From a checkpoint of a small transformer trained on Wikipedia: width 256, 4 heads of 64 (1 for keys and values).
Each number is 128 + 32 x the weight over its row's rms, rounded and kept within 0 to 255. Layers, rows and columns count from 0. Numbers have three digits each. The size before them is the row's rms in percent of the matrix's.

# layer 5 MLP gate, 704x256, rms 0.135, rows 165-201, columns 0-127
099:103104103102126140127123081110187131089068105112109125148090164106109187115118151123214045075151096115189142099153137128161073093159111126117122100120085146154170083087156172139117118169138086110087094134061137172129131106166112140174088062124147129126113052131140075129135146145137147091149080161183084136136120140122149124086118095083104147119176101100099104154129140132095143111152
103:139137147150163111115149112081173115099111064175220128133165121183167098200120082121146176115150121150123113184111156128149169167142112159152185088174106112091144109070115111185139118106155160079120104159093144159111163126099119076108108091125156151100107140204155171107066158113164157085174098089102132148128210079166138130175115103104103096143188121125147148114134136091121155139090
103:185085202100127131125111116156082204064129104144082110131200140085127098091099134102143128104124113145125080138165109091069142102095159131120137104139159142106110102122138162104173177153131116126100123154137103129120104099108152061116132126154092119176184083077088148061061127179119140145118104129127089131107173116116105198134121142140202135102092114072090151146103102068146115104147
097:091110149101082134145106134146132053159123147112141115114109137112102098099115085175130123143163115111171153100130074146093113122154172145143149052108116163079096142164163156174086128197111117036081091138145140103085088120189150154044051132055152067117102100164112117105147070123117083104168113152154122122099185115091106157110192136088107177165138116110082091193199168146151158143138
099:150141146119140159112154144180099217149099118136094199103057096135131170118080148090119143054099178088128129105187154091139135102093114178154097152116141065142113177099119136150144099087126056148096142119094122152140107125137139134154108142121150107137182113148146116094102134207168106136142132111171075110149166140144129122113203171122133134153096104161164112128203149133098123103091
098:142114123123115200128123136097111133089086078139097175099185198152155169142158191174162126116111103123119107186137096148184175076098169100133176101151174121115133102127122106130125136098131194093074093088104149124097074198174096128095139086125143163139134128177124105091108122096081111117080131152066097112107134168152121073096152118117144158192116154132146135151182134115116060101123
097:070144156133142100130173118123096128176108155163134143123105110142186179121140152158111159125177104087142177170155163181125152104134150155139064181133156095185135109118123111116112138102181151131150122074096148141123088082081139182147206086180135110203052150146147138135148085139155131112122085125135153079149119103111071116182163128122106129168034133147079078139084136148085082138150
095:097080108139110090115114136085115156156141138118101127147121105144146158210135144149124154129117130154124113063151140143129120119161082133125147125116121112126179142142097143130167095109047094102097108121158149099137120093181141167134157116170112138145120118166114173152153096110100105150055158165149121170186134143075122128116129141160114108092120110138194052108150046114078082125059
097:136076098072171128135118139158116133103143164138161117149081096099196143092122141095132156205069141065099146129166125161104169161144122165087113148104048160071143144105138176170163129127112160160114130075131148154139129126125142142128154120125187073135118184118142138127073173107107135128103161112118080112143075141042143140078047148153097190136164178150088143144122108142075152126112
093:113146111098155166147128083104128107107129056177125144144121172187127089134159124121138195131157114142126097105084124048129172198134115130127059152092087166138133135121162148159138116100143099131121068181105092119167113137188080163105124126109110234071167145167090139135121160090102106155143132136173106128120155160130130170153134128179173185074097109087095146125163167114109102119075
108:070110119116142157169138129123105154108078205138104169158165113115089103149163103114122122103111098151132136136149143162138214106101091129110135115159101120102133114122120140115158176115112071109123137116126187104137166151086138159097081191119151167148130177083106142111126083048166129105151255101144132192139162073143088147136150162125080074084164120179162146135123104123159101117144
096:136140059099123066156090157164125132165141101140066083124111121157111182103129097113156105111128192145114144136125126088132096114149089177121106091139127091107132144109066134140125095171127109133121109143156110084082130159154162127140136121140191156152187089087157077078126130103171119117108107157121131167109141163093127121073131181145152132141066146188178150150119138108089149147114
100:189122182147097117184142146125140112082123107132121122117120195104114113076177158085160114055153149102095138109118143120129122115091092088119146113170133142187120117160069153145073109141061127154158106114129117146133144107107157174142167096108147125106129077049129064153193099127084104114166109125161080068162129114082143167099140154173163117104088128124165097175152131124115172125142
090:118090073158131104112134142168182118104117125131104127126162156116089114101073162144148161126144152140149131113102176117116230097213119116154115167147106099095094134101174066154187071092121114079131082128142131136135154115124115125120127170155155172201107166133148099096094122158142122093222174076133159124123123127128118200140155158105185130113113153114117113140099127121141121160138
096:179161133029114186159092171090122114151109097139161089081164115117184126178156144141204161192074088086160117115164107158118135108105157159090188112117140097128115177175130131125107117127103118098141104116138115096136085093181142124094156090150171082108124092145086145094170148086134090109130114122142117183110146202140127049164073104107142123170126140168108161178156090168090141168120
090:144127150116103150162166054155103125107107199127125102160126142071101196130146118083146096153100163121147119097133110131138136077134106128190202079095122103173172142122096138163097164118174084045123166105141113126094127106120126109129071072167043101139118129134083180105126154113086147098152142160151168118088117194122059149174101120144130110142197083152156168155143113133167120105118
095:119124111164151121110161100125135108150074112098114146131120175129178155098197149169185094136116109153111158144057061126143150118096062112104124163161171056163139115070115065122168093132156129197131194137151106141072168153110140136175097180193153146188140113160107135122099159094146102148171147104136112113143137122161104166107149124184141118106171143054124088141118102153064110133170
101:136122182100138144126110142113022053137154074068093115095106107113142125081130150148140087128156120125132137176175105096123099078133138177095119107139102104147110093216183082127139077135128125118117200166136054091147141112137110140109127110162220105102120113128136127138113161139115129186097082123089151136134098111136116196156139178111071172189196134156125121131106138083152088149130
103:193110108127118199155100142161164095148131172084066096101127153091101146114189165146207099163112171133104124120255140139166137090120092174130131123160186114203131082174129151123103197191112122147129110142134127125157095132137193080129131174096144110168119082127142153113129157169160124138078157095151159114181101131114111171182131176154137079213147160104119111123122174138105146133165
089:130112091135130092159108097087135082077125103111088073117121125137080127091161130157097120115139125126091100105152159131162084117199147111148151123096104104127153104123110170141179082110169155105095087180144119197114127137095125084130149174137156139159151146188105119142125140156119107060161144104194145120131127094203155124177089152175129092112179125143171115134164100096106154184162
102:124150125144150176116128150136055138115069046143139102132116108129148104116145101168156066182094136081117126150149114133125139133180117120114161089142162128097137089167100167092091135115117103108111091140119184178123166145146117109149077135139132141106153131114103097178176071121110119190137129086117105141136108092103204085120143082128180109136126134156153117133135118135145154109078
100:165126134141136164097142129152137104161072171153152127078117136138073141122098162114187101085104125123118126110205147142167196150153166127133144108180175116114097083152113175117115129078219101105148118139175113107097129070103082154122149139159117149081104097140087128056105108133023116117149078132136140169106121084106166197113149110148112172101061111171094155148143118166111165088149
102:121122155162155152104164148124089169133114170114119135097155173147083153122105100096083147124165084107135128125170159113173123176163143071158170128087110085153221218131140117164111128157070124087154182123094115128142132129108128106126158101144122076142122144138097082170170109158139183176131108151132098102137172134135099134166186162139137100179132195157038144110121132139102153130118
097:113125095153120108081098164130111111160110127104167128161126114134153047083125083104168108127080153136103110030089220143121125121157121101113137100107182119095128107144088097127166110112155086137155156071140105126086089133151101146111140139190149149151103069192161133141106124092131088147141182145147120150133111148171135100033170133125112138106151116120134112093187175123099122171102
101:131077161141138083107158152171102123140127080086115143116139135180156097134147134057080171133108103130166147080104094146111150143180124125133094170150072143107086114092109172112080153190120117080119136147190136106140128126083102142132121098117123111159120141107078063120145167130195164145154130157121104115146162146195133087148031104140090130171115081127161114126126108143112165123122
112:145169111154125109089092124119108133103148119051086174162130099099119106106098057134056125131117188096142071098155120147149128121152115090120155191127125123096100081126170108123069142070104106170120117132141110196043137075117155148093173128138149135156126156137092158077135160118155050149106143139109060082125128063136165183111154146128048139098093107145117130102098153057125106145080
102:101146133133137115130149215140168124117139096123143125106099141160152118125181036149114154124088109116076092117080081090124076050093118120160114161087104133090126139132162172109123121085101144071178135107166140179150119134128103160096131067126102135080126160132137114102165155102093136110158121120171089135159133083088142123137097083099130172125138170178161182178131092132162107118118
103:145102133173116108151076113116131092093137150157112113143147102157193131117144155109189151099113157143118096148110088098180118131111177111162171128152139157089135196100162139106086150106165163127143096187181063147099116166161147179143089108096104085167168127173149096121177115136074117174141116097087128051084108146082153111084092114168059115132152157113135203103128092162164142133123
100:125105164136098126176112169113156132106068148183105155096090153100140111147133133153111113161211108127162124158077122136151142153071115132140090153068135112078122130098150098196132198096059133134164134125106083096096096152117093150131140080112130090162098146157124150073166130130145152182104150084148125149197122159154138187065139092177112121140107143111116094131107108138140105136144
097:204137118177138060138150100097101116119121116105136076123139085155167005156135113156188106095195123132098167130175081111128172138115069127094120115065081152167135129166164145117103099158169095155120130137135136112131163137125128163124136075111112151118112136160152126088135149176162114112097114137133093136171150092084106107046142105101095152114085145152164157099109135177108114193136
103:207144144138173107126168092165155098124156109119093111104099195122157119069074147130162185161161085130110170088138103142098135111108021087113130176160112151148116112167142091105130155135098118117231112191077086145162111138176120109172112107154084155143118138102122094170155183109134082165126136176163115066121074157149064121220190150163097137122123118105127135130093084103157126114136
099:185109081126167068136191136113177093167127174089142112098126132150144049112127169162094151127173136108092138120128112127140193158171113143112102088099149119100184159104144128137101159095118055165118143151219147138122072161181105210107094125107097167104074169090153077171144127111156096138105154128163176114117125065091155122084181076145144116111128140087095131117154118100131139209170
095:083139118102115148118118101045198177160198134148145130157156132171129101103118148140189154099134089114155178104101092163119113119112140131140103059170129121123138147190089088158079136105182160161148132075008114118109155148150093123123088079041119068142163112167153137145108140180111105189163143137129118124173135127118151092139175120098166138145147150093138143143155083083132121078175
097:120149170149147174099156201159073094122164145163086118143137175139151116110091137086143131132117099135139174115139165152076172155173102094155100155053126143128104112190134141172060068105094098092151100169140151134076144097100062132121123088123097121187087075117027124116137080136102118127150071120114132112092063096076130130097105153131115115060055076135114126117113088204104160127171
109:145125157119153131131070139114078095074103140125117081013115160123160094131138140123155080206145126101128188133128135172114122114137129133135118138147158165132140116187164065138127107156146185148136120117136147173124149158150166128155175082163121187146150118194207207109128153131078102118147119114165134144124110189120141129128194104118132093113120136105104146087174128090177176169147
101:190129128177115133073141134163137157136075139135133101109098117098123131098147209164111163198133141077184136154122158119100102151192157100112120070120086098130109159085165114110116154153106057147140146157208144139091150134102120100126160119169154161137112159102103115097137119193125186099149171082103152134087137134130173164112145141085158138074176116179153159100155161109135120115101
097:099142133134092143078132107083157155111100151109080160078066118093082081092170134125099108110113135123095109115128133089096112079084122095106107109123164152035140064084126147152127128115149113122121102098133145141084118094158183078127122165162175096145075119101139123117076134101184129115119150140170127087215132125116181142133150108177093151201142136069080168110141125128148167117075
# layer 5 MLP up, 704x256, rms 0.134, rows 165-200, columns 0-127
096:113102140183116119094181168096194221109098140150120077129152170202112109149139185172157111150147075098132138144110104092110142169090121108121119134119168059160119174073095155110105123194153141161160155137059085157121163116094147110119071070111161131106186140157116147170133168143126142143135127104126132114093125107158112118106127105145128149112183035126129073121160144129127148123144
106:103118105115146101145125159167179123140120184144118129169102182169059148040094133149096113122104153124123124142194078138099106078113147149131157160104117106186086131193117119118148059122148091150150106071106059135131093078169115155157142131113158113063199078087124117090065116155052134093134153109127096146132094177099176074092144103136119088111089171146167122106069088149149061184055
098:088110122083138107123087086063183039125118127117125138092093200149046127150181112112127109105178132139122115152151169105118120110172086203138156164145097129064168126142096133170143119122068124099107158095083142158159126114093145114117109166105125137094098107122146111175145154121099126120121143167146096061169128108080171117124138093109080160128127130105158101072167120148134073170167
102:119095127137126088131099107124106111151125115136091147127111101164075094112081140133146143121103089112105079142144068113085129129147090158097148106155073168152102085065151067148157168151116135165179132097112104187135108130128141135174115080130137163048094124073133213096083151116059175172058144153106117141128146140102160104086104137150188165092122133162120171130125130075153142131128
093:150071127124145135110092200135111088116069159160152087108159190093119118082121143118133117162176133105126151146178128138121090080078091140133125078087154139099151188109105096059098140096115092161183131108108067113186081151123161102171069158115098161144115138099127102140159208143122118086131076091073173145112125103123125180157100171135137091151124149093110134076149177170117077095133
091:054082102176107120149145133142115074171143132203139082141126129142170127135115143077067186205127133108157165107116153170103081184164167133162132161153145085067091179115146130129150110163138111118109155104149144149118086154085147162134119161145152054075102144111104146127104072139179121169117142134160154181120142148093177204149130130099139079079113123145086143134137111129149157084171
094:172076163171101152127146119035155068110142170137138167082159170097129080139107114143161122154089170080129115114135105098070173173111101106115101092138174137082156135171124107160187087069123137109160134044181151146089083102132100141117137141200096132137111177114137091182136117157049113034150106110108128124133137102197069162153129114122071170157091142109135104167172138104140125138102
094:080129114117135135068088127131156167160103139098093121136132085109094116133121124115102135141146148087184142066134137103163085144131061161114083131116141112132163110133133174170131157139098148156061129195146117185114126136106109127115132141136181174161144097165162146137093115113089126111120196105158104190150109157104118154079132182067155129112167112107144107153115154159081069125103
108:149139144162145158131141103161084069147142132106023116088173163080083091089100124146088137158141120111116126165086124105172122165157147145082133161078120092078123098127110103109126155073179105126124128174105186155104128166149078162071130179112114137161182140130117097142173110131118103100103173160103104134150115120146143138143153136129167110107118082118127189141117103103197070186111
096:136135116107125178104134100096211141110142117085164118104136180126156155155177123138165191106097092144179141130070115096125134144154109153127078096182133115146113158103088203126122099100129080080062102160122052154164113151127186175169107096126132163151153145105095098073133166087113099136132146091167156069143161096095036134119102124198156093144060123110113175154132140131138110150151
096:114112095153133125142129100135147150076115140198087113222144159156130072128161155125113118104082185140146090125132099187138102088138126087149103188116165174076089121130107151132110134108200098080134147159138148158092100137114120129151124154100113155207075071099203170161125105172113130111143155116130141194136170140130157131138128067073144154100105144154132136124139098103156066088118
099:091157123109097150108093031028197180104105171091148145134178110101094047151167134093128147092098159075184093087089160125150177127170144148165213170149094110108101137134156163136138144100149138106133107169125099134150085063074143119151165123162147134078140163123116191100124085133044171194165072187153128117087129074153122158151104105175102123119200164093113139051148089155161113116161
096:152087116095111131143129120167131082109134120194095120146121182108091142072088135142129054097189171148041164116089108186196111184106101115125153117155133109122113155131041119183130153186083150131159134100105146147118122149086109145083121118170188114136109089100115104121121143128079161140142111174142132111135106092173134115127105149158141105121125101151120075087134104155108076133125
094:135180163078143123103147100120094110141071150162136135197096127167139127155161112109130109114141103124168038132139078113144069137100083110153083136074172116175129138131055119115111131107119101148111132197070107116115140155165109156104118136147112053078131090082131134148178114134128129140097125138144133087112134135132137103113125141099136112138202079127156117113142110170132140075142
090:112146131106108163136086135173147135120079164096123114144109135144107154143119143159139063141067102108145073142131131122209147156114139164111165098118140134095134191166081110154100083120088105118108106169181155068144073098190146167089140101176167119130099110145162135156157146111143070153122155180133106152177161134153188075145166116096100111121166128111130206120101179148137158147139
094:090089117123123156134087175122117123148136134171132166132096138170054119092143105113159183106089142170088121119150150129108145169171140076167102112157153148133150137126135174139127147153109155160143066116113157114140139150175122105152140121148205138155059118157174102133203097065130091143137124146126091160111096097136154128113198161137123156154082153160108140114078200168115065116066
103:130090087139133141105077083129155108141217127191121117112125110137102115116048131106078095089138145107109141160130227121111107111144138156154136120142088030121098148112144104123092166108096095072150092078072103100136152112095153133098114057140170128142153143145083146120134080161150115099118166168135107106094143148116180160102096171137105125134118134080131156110084184137113116072159
103:092119130179067127140131153154137138151113135114135115178229136148110170144172127166101098140100139100160105128151106124139109086143084111169097126072122096153105123104142136105108139099151112145129168156130094179182108115123087144121188095159086131089120076143152173109109189135137115169089167075088141163098150128169139047151127159084169202146139111155183141154122113134085155067083
104:120178072109097163144096100135106137112120192145148184154146120111151119127103100085034097082125227128099109124103083063111102148149139139093130145082107145103117131076095152145147103035166116100124185187141115116127194162123064144137134153197111177125151161167158135170132128128113094139142123129116132096095177103064134127102149092050119137047079084078096123143063091155127128077124
096:155093124073178083108191102144150102187177096123137098154128164119146121123147108124060144141123080108107123096113135141095114130131115130135134124125132171159137130101103149102118106155112170103080050165087161148123163127166070191135066141138152138212174166091174158130097105130107184161115072134100104115111126121140193089107122114152057141121117110153164099142091128138092101185162
098:118171081135134174073150124112124114084065163108137076132102156114074110119179124100099102135102089078097115142093190192135126129092152087112158101087174164119058101105136095090079154106157114101146089119070083129125123099089132109136103096185104164075150184098176109134132168154133078149149143066113052124079162089124156119126119128127173117132185131169090149179136081048084143129168
097:099146145150106128159179133123164129193089097134152139138161137118154127097129111140066204141138132067167177140093111090128038101115110148120118162115115074148129125138174129122101170134076112109115137158098109205129132154186111097154098147158129092156125176159135146159140146180184111096137087159148106135110126141077191108104080141088139083149163148130142142108111092122131143127111
105:180202113106157143110144160132128130084173137114090149192137122104114123116110105086100139128144116133141184131136134150133111094126145094140160110119122094085131158155147186090043124148110123119090115162154104097118095148116152135150060138149157071174148101135151181122192126119166129161132157194129085114134159166209077216129087169140114169119073104173130141035100100110146139127133
100:144150105092118094073156140108127084115117125182145105140117097120113067155081073112148108131108160120136156084068162150165119184099137118106124125131102140124170171167061103133135099103130118151105151099072071130137141159137097123092131153121095142178165148181207143202111163128170131168088173094157159130117109160206152063074140164107108144092149120122112150094160209108122147149148
094:159170176110101124147233108134109142173113119060132143137117078129174146120179146105118162186152121104099159148102137115089168163119109163107142089134114113140091071092086179081053119119138127107093078128158115128111102139133132078142135088100115144093081091092076087088138078115117133119156132141131102128153105099112188070127079091175129125159068111101141081110127114152163118139126
109:083143086149129120131098143165097129148091155117104150145160111116138084075102163156100026118090154159126129142126095131180129139147128088099117129167110082071133103088134105117099121134095137161151167081113103148150164152164159082160102090128144120131092134151108097132134165120143091124139189203138134126138106071163201179111177143100102093039104074129113110090096074101166138096070
092:099146133086117114110141112165154133086098152136179109162151138074115132091184135115116119145110127117067102103101095070117053051143085178134109139130130066114131138123133179115066102132110088146138116104129136135180137187136084172086140187140128156143100089133120153127170143138140074141129192037067126150150135094102081092136108135175124101113061165169153184200170135110113177162131
103:066150160100127119165142159129144122169145115106079117176073178078128181169129113129117139180141134156107142147124074129118166164124131118111061120131146180137103086070133143150140111081089092155084115142169151064221142081133091134159166144129129189214102115081093151130095107139107133174147151171160147136123164138185147145154167111130159158157106158092137135123140114129190103149143
101:096145059116200157158158125094162095171204066138161131124163142089103153150128122117159137172051108135067159166147125131176159112163131085104192131094142135157189069131140101078060118114145123066117149109121108139123115097149118160128146101117135134092110143142129118122107123227115126100105111107135120170096159106101081079102098147117113150109175092186109110119167154125060166134146
097:093146179103114104087119123131104165115157151159145160194134143161086127140061116119103175099071122086121111133187089151134194110122121120127165105128062133102099157120143170154115164124101087132167108134091176154126107153157100157056169140115164127110145112143093157109073080133142173104150131114144109103107124144119163140104087121139095092135092099162142142139172158066103156111073
103:100099151186097146074144128156190116123107130106066139116160095140111103134142108152159095203115120174072141127135105174094094089139067081166106165154134102091090113161139121087097202147103109167154149185153138152085148116180159131116102127160098138146139169169021115202121045113078165131152167178148176161132115150129138188132124069158149092115110122116137165157163136106111070151146
095:107187155124130128212187185133151120147117145130143087138142107144112127101092165196173138114166210147160146094161223100088128148131144181132122132166197118098114156115133174147158050147165138169074103160112104165135143083135084123124109231103132133153099159092121165103129106139079120193118138101138111145127137129133158146143119067160163136100195157152054113137146109134149115131138
095:152083139106044194162127151183123107129103089107121117123125162061177098148126140132140165141124124113157093136125107121178132119094126125121088100136101074111134154112132107190139102082151127127111144052127142159140123075084118169097103160065143155099145106141092103131137153109100204112092134126146105064138133125073089119168126126117130116152119129113152193131133101108110105135161
100:140165142148147160110130144157130049107147177141073130149125169151130148131069141114132109184154072146113121128100114121097133167131118086129117114044154150088076103178175143139078061088094122137156134136100111134111108149129114169115195117095087129201125091132076173117084095140111146142153078133180141143115091132106111102090109135176118134089064074148103090114139087155128120130164
101:205159199090179136159135130166122157131169137165116138144163172132136115090127128124155162133119116163144112227141106122103108115164130142121119104094122148154118098101162178092125105158128082188132085076097132082170117118135154130108163180106114098138086176097110143191100182104139129132227107150151111088154159056158109098092202159179065171155135087158169126111154155168208107135090
099:166120095138077084011145061138163110106057095124158095163169110090133124101131163129127210116156135061106134157091134084095114158174117117145094130144044138177081122136114129119104115122099098145133150130069131111136094128099148116168159104150087127145159171096123065108114122109145145070119153133106141150101122086175100099092182141087139135111085147143129137142105132049122162132103
# layer 5 MLP down (transposed), 704x256, rms 0.118, rows 165-200, columns 0-127
098:121104152075167155068162140151189163105111101180053145153148108149132123172128157086160114117103098141170189120178118081152132154108192079120074053189109153090111178077130116132111129149135171158123109145127134109108100105111145184141161167124129179159100114176075097133127121151132133160077131106127220061142105088130095089140114201113174115126176095117123110174128119125117131089125
104:139090145112102123108118140146152151167134193136084154148136121102135140072081158035109155103110145132132138043158122142144124162150168130089141201141122108155181129149111176108145100189121190136126111039123142153124075129161083181167168071083124054137159101174164120095145078107135186094131104081205129099123083178120153110110137179135101160131144169121143182121087108133140114140100
096:153085132117196158076102130130078162109103142153116178155146103078133120107145133115130107091137171091072082140164110111088160177144132094119116052110209134058099110093151155115121162126224168104113127073136102160163181121107138055128146132153126129130127095138120164102118105150162139105134134143170079140104131086132064145097084143099182101123080157130122176095120129134147117155224
098:117164083082184148119156153106125134132164107105137171174111143136129119142108142119096079147125169144091189112151190097133159061169123124091101131120166100117187126138093175164132125144124120131120152015094151081160074192119182076128176079159112118123230157114127103192109159106141110078134125157105103099151127112089087151126147075111154057144150087120124143129153099113092126078136
103:142116093139126140093141147105147068141146144105126146149129120166157121073093098087147130166123162139146161105085128112183145129065092136112146083193136088143146153116120119098181133116159086136179136198133046202146150147118089118103081130156155093123144106198063150098097134120196096154111160157165097131121148112125133109160131116134099161161140124128156052136136147079174150122128
102:122106150124159087119094088138109119134196173087109112127146097105068100121130126132106142182157101134144116121099148125116151116115187116121106117109117141118108194047149128132129135136167067128111198141130124152122109101061088156181103193119112171087176137090077167142144135149148122163138169101191186142139136203158127134175139103174168069066139087135150122071072181094111183121131
102:019162144122173160146152105153074166180123162176107118126125167175157163114168100151102166175162144126117090138113080119130144122097105154144121177107187108177096111109146146142125152135159159149130151134100150146148172120090166142126183182156081077194090056178178121161151052142158128135126155137134159126139087180135095141146141203092136122134108093111106087114098112129135171120153
095:127080151110168122132158133103215137123127127193111149179120161104139147129104129081168132115135083058153129098155123102106062074189149200180143082126120148111164097133158119171118157160123085157079094044143129119090122127102113147171126129151178147082159171183125166156161146094120094093202151168124079177084164125121141126135139123115103120118135168111143136119121116123105100108077
109:079144126103188087087093168119113173094152108153111132073158131119112138087148185162099169173149094089100126158126115129180135187133114065099042170193088093113081105209122142165181131092150112042076132090115152184123134144125100157147081043071120098124171112127167132142060132158172115151149176160120169120133134131042141163164079199084106144094130142109141146166083091135120154156147
099:114076170128153137225041068137092096119166139139107125133079120122148142102079175158129084130072152131096051139145174110166169139120069175106149104185158137094149177176135123134115160155075162147117123078115111146108115143124106100117071145117107141118130143113149129133117175134118132161198141165111160114132098055113131170125109129078094156190128076212107101147120124124151136144135
100:074095148126125156180106113184128172119019183150140148093084117152113131117164132130134119134090104085174167142137143200136143121160177133152133159104148172102180121107168120072109202098182145119090167184133117193093126126118140133087203134183102166141137117131107101111112137101132102094118120117150133107090118157110093129138096104093095151167119174090070148117089180061092106098168
096:134134129183131146149106123107143134086109152147141104088140133117127096121123148064114162125128148123177074099123125126172119129111138134042157197156131118159108148079120119065130127120130149161138161117092165149161113079123147158163147110103167147114113083110110116090177040170101135135090148091093142176151169159132052160160120081109096134086162093130120166076120115101139107083144
100:140105115132128140121091113140187124119147081145116102146144184173144119119099113105146089128128097133097096113140068139155149119113112066161083091085108105136068133169081146138132130161078107142156143076168156111166124123119052114102117131125132172073123131113148107163204090137146130108145129111136136112097124164152136088097151179169206103088080150120181079117128150146144126098082
089:147134125098149164135089167154135106216137163157161084128163114098147125113226126141132119156183125124076049137135126168164115104120155219156118086103117082109226176125120134093117158186104128124205143155141092133131117097110145114131134034110081145137128111107139083114193115126102169114095103145153128115113162144136154118145143151163118115178116130109159107057106120135139141119111
100:144152141150156188114143121148130103155136119100162100096150103120113125169148150082098185162092178073153158148163121149179127168093177171144063093157173125121148082127108102114144094136087160119101140164148104046146188137147095080126090163145150172112074144129185176120150184075178144115069124132112102072157145125136159154144156106120128147133062117154131165100173127185126133135191
102:135149093180152139112146117210151153244081126086087097112040143134136153091110150137157135150100166136166132092116179166125140159148136141096146111120142100148147176175164141176100149143154142110124143112180110125101092082141096154143118056136139138184086103161119136156121141133081119096096103132121083106134169143117137131142181135125138162127141177130126183096086160131154154100071
100:144128097096153086125111124102207097130129139126098113205100075110113152084150094143129158073178146133028095082144222141095102063192117137106108118170059143107147109102102087151140151089144065094129137104122180162157123147156076157149102128106123157166125140069146131142130103121123130096063101118117107150120091151129121169194079135113121111113162133139162200105138115169213184064110
099:105115155177114112152105137120074143182071143127147110125095116098142124135140163117116173146154137095046150173120114136152097160149147152091082140129130133164115096113148105110129103181170105170067109156129059074100149112167120139090152107138133161085098132136120113118112104174078160115131073098136165150123172106109124105113107155154093129159210102193155138107116080074155114086162
097:147047085141163132149093101159162100107100135126116145122143123119151146133165116060137103154146118156125097084081165121050124118142114094147144102167106091107137185141141139101162029163128164179139143210146090095135128141129142139126096126192175096077155147126144151165102177125131123121181097086104109093170157088124159165122130129090115051060141089081098103140175177167139163088061
100:167079102104105159115187115145123042165107098151150168144108123151089094072173151097081195164118120145165117079139140166117092100125140125110170132142088170141146105115067083147121133113154127136146088168110045104138199144115119109117101110192160135175151112071138133150129099201128161071139102132132111113057109121178224091162114093131111199138144142157111111178144186136096136173119
098:083120146102107198148127174195093182148100133109172091142122199110123132137113120141133126082143167171132169153098122142124073113114105119178151108142179186137077118119142068182120129153110118116178099095199133146130171096141151104132110159053064149084127143140160129126109153129124117158106152073170141095104146149089100131105140105170151130177128094154090107089110134133112132180108
099:166144154141208180092145124106125115098159078111116115081134137066126129160128099132115100125125123139168122159139163144099130105119096119142085098095139083091061133099089093168163104110116146126120167119108151168094151089182107141158153096208074123119111133138144149126132144150117107141130142157127202144101135138086127191104134091114106099178114123122123176092138128176112122147160
101:163115109126118182135122154115176080153132140087105128124129080146112130135122085094093132116123134105194112109115053163118157168135137118162148083138064146106054168184182152048036073150124161123101081122122124083104099092154085179103089129076144162177179089140113157105165097201156122111110081157201147125164143176110091197068163125138182146145148134121106130102114119144125123080187
104:079136131148070103072167166135166142129117104133148178132157119119117116150080087104068155148102177125136122172117165137110128114143137139079122093145135145167133145159135126108127161135133114126150135076063081119132154170152075066085148098143052130155110103173168154156123131172140123131118121090128088141157123151153139091043124173144156144132132131177181158156152175138164130135153
097:119073103075054157081158088079143101170093129054107139155085080080162166116116126105090219170069099060100157102134201114098039155114144123172169145102177061121126083100099179117119121092076135113116141094125163130109080154101136155178174097171106113111125129092150185125208131142109116150119106115084110157183190076138167144139095088170165095113150080154118081138120128081128071132159
106:130143120083072087136134112094180117105138136099063111166161193127054061095139113132133160077152130153109117126112145180123151130131113162130085151089138079102151126083148192089126112098215077157069133156136138115236167100192137142140120186142148173131087090108136154107143092118140117093123169104130110140114147111121118172078173087195173122138143117096091210121102188102206082097087
101:079152153143108146124155130132085115175140089158182117123051108122090130101133107115111095152122088117110088102180167048196171142156126138142140115129174119114091135136109143107122109148156147059088128155096077112113172111190097146146140173110069153113108116128136140104098129161160084081138152084114142122133064063098112090110161152179117077112127185151120107154121161174146127177100
104:149064100143146122127164084139136169117085136109141134109168127120078180174151101094138090086146177089165170099144097080104130151097125146090064160090096144185109077152080121138103141096160044119091142098105082080158079104079124084120136125174138146141152099137159043119084115176149070137115123153163131164145090134146185156192146165100101159152081143152135134122160103151113109099151
106:107120132122143114098185060144154074118187120108088154147160122073121116157099167086141103175139201116099149140122108125197108106102165162201210117142127132131151162112093096123157137142121097084135130091152115138100149090151109125104084103092131153151087123137143196191116138164156063102161124146141080110148044068115089049101127154161130169125145141092166103109082103111110117160129
102:129118129112146134122106132111110095143064135109102076121106140168164153126087113102136188132123147086167113117140082051150133118164138178151167141150147164082148190135150110071151154107132121131115146119067149130100084137125104087122062142164112165145171112151146164169120071112148146114129157108144131112119178193113139080124105139120133107152126132142131117122149185097093148083161
106:087144130209075150147133120134139115146151137113078125134061152142167034182102198098132128116089091174097072162160119149146134118173141144097131164085134179117065131160124128105130169220088137123112087134136129083202101113081154158094166169080099113138098117113082138165132136117142163093131174115110157138136130148151123133116142113190138178205188115065185116113134153080136144176063
100:112107154142068128134129160143134151118130134107169105099165092192136175101134171121168127149106039145149071140107161151188150141091147152075137034103218127135151157101107079162149087110103121116135163132094132115153133109115132138127105175077122095082097083148170133124154142160140104121083154102178146175124094142139152143094188130083148149112143105136104227147080092161139174104080
104:170121150095131161115105115104137107122172074120117087099157116148150090090148076150148126190140152111145058125125174088129138121120113115148111090152136084114121136129145144157151079135091119076123125102160168123122143086114156126070121115151049124132119088100127064133112167080125180110170068146164118073161129139096089098146073111089075045141159136116147098153104160116090134090128
097:153147114080143157172105085101100071184160156102136114124144159149146144137048090069136076224187102139122118183118146121176152092137149092152116119146163201116150125157113121140089165114138131099125140064095135116128110105124138080140199180102117076140107134107120123152173110098153118164105036194147114043139070136121094145146119156162155133089112140134165141136107081106115121070192
101:142121082108124113103165097146066123149130176138104128194160095168152211102123142126159161129099112138129100127120161129079087111125116125148134101062070106159170154104095117059107158149101083107155129128103113120138104114118146146155130171092150134159114140132130127110089099122106215138137188145189167125101117161053116111122071169193110145154135129108147116125115100188109089111125
102:084098152135118130109141150054090199114125112156162101161108161085206118134153117112169134166117156159081100126120115085073119157164106081063116142099146115147111108117137160099133113085188128114092105119089121162107150080141178143124105144095159096127072135108104141134092114158114144102121114106109115139097085116188160114148136103124140106123122189237157113139112181080075097153100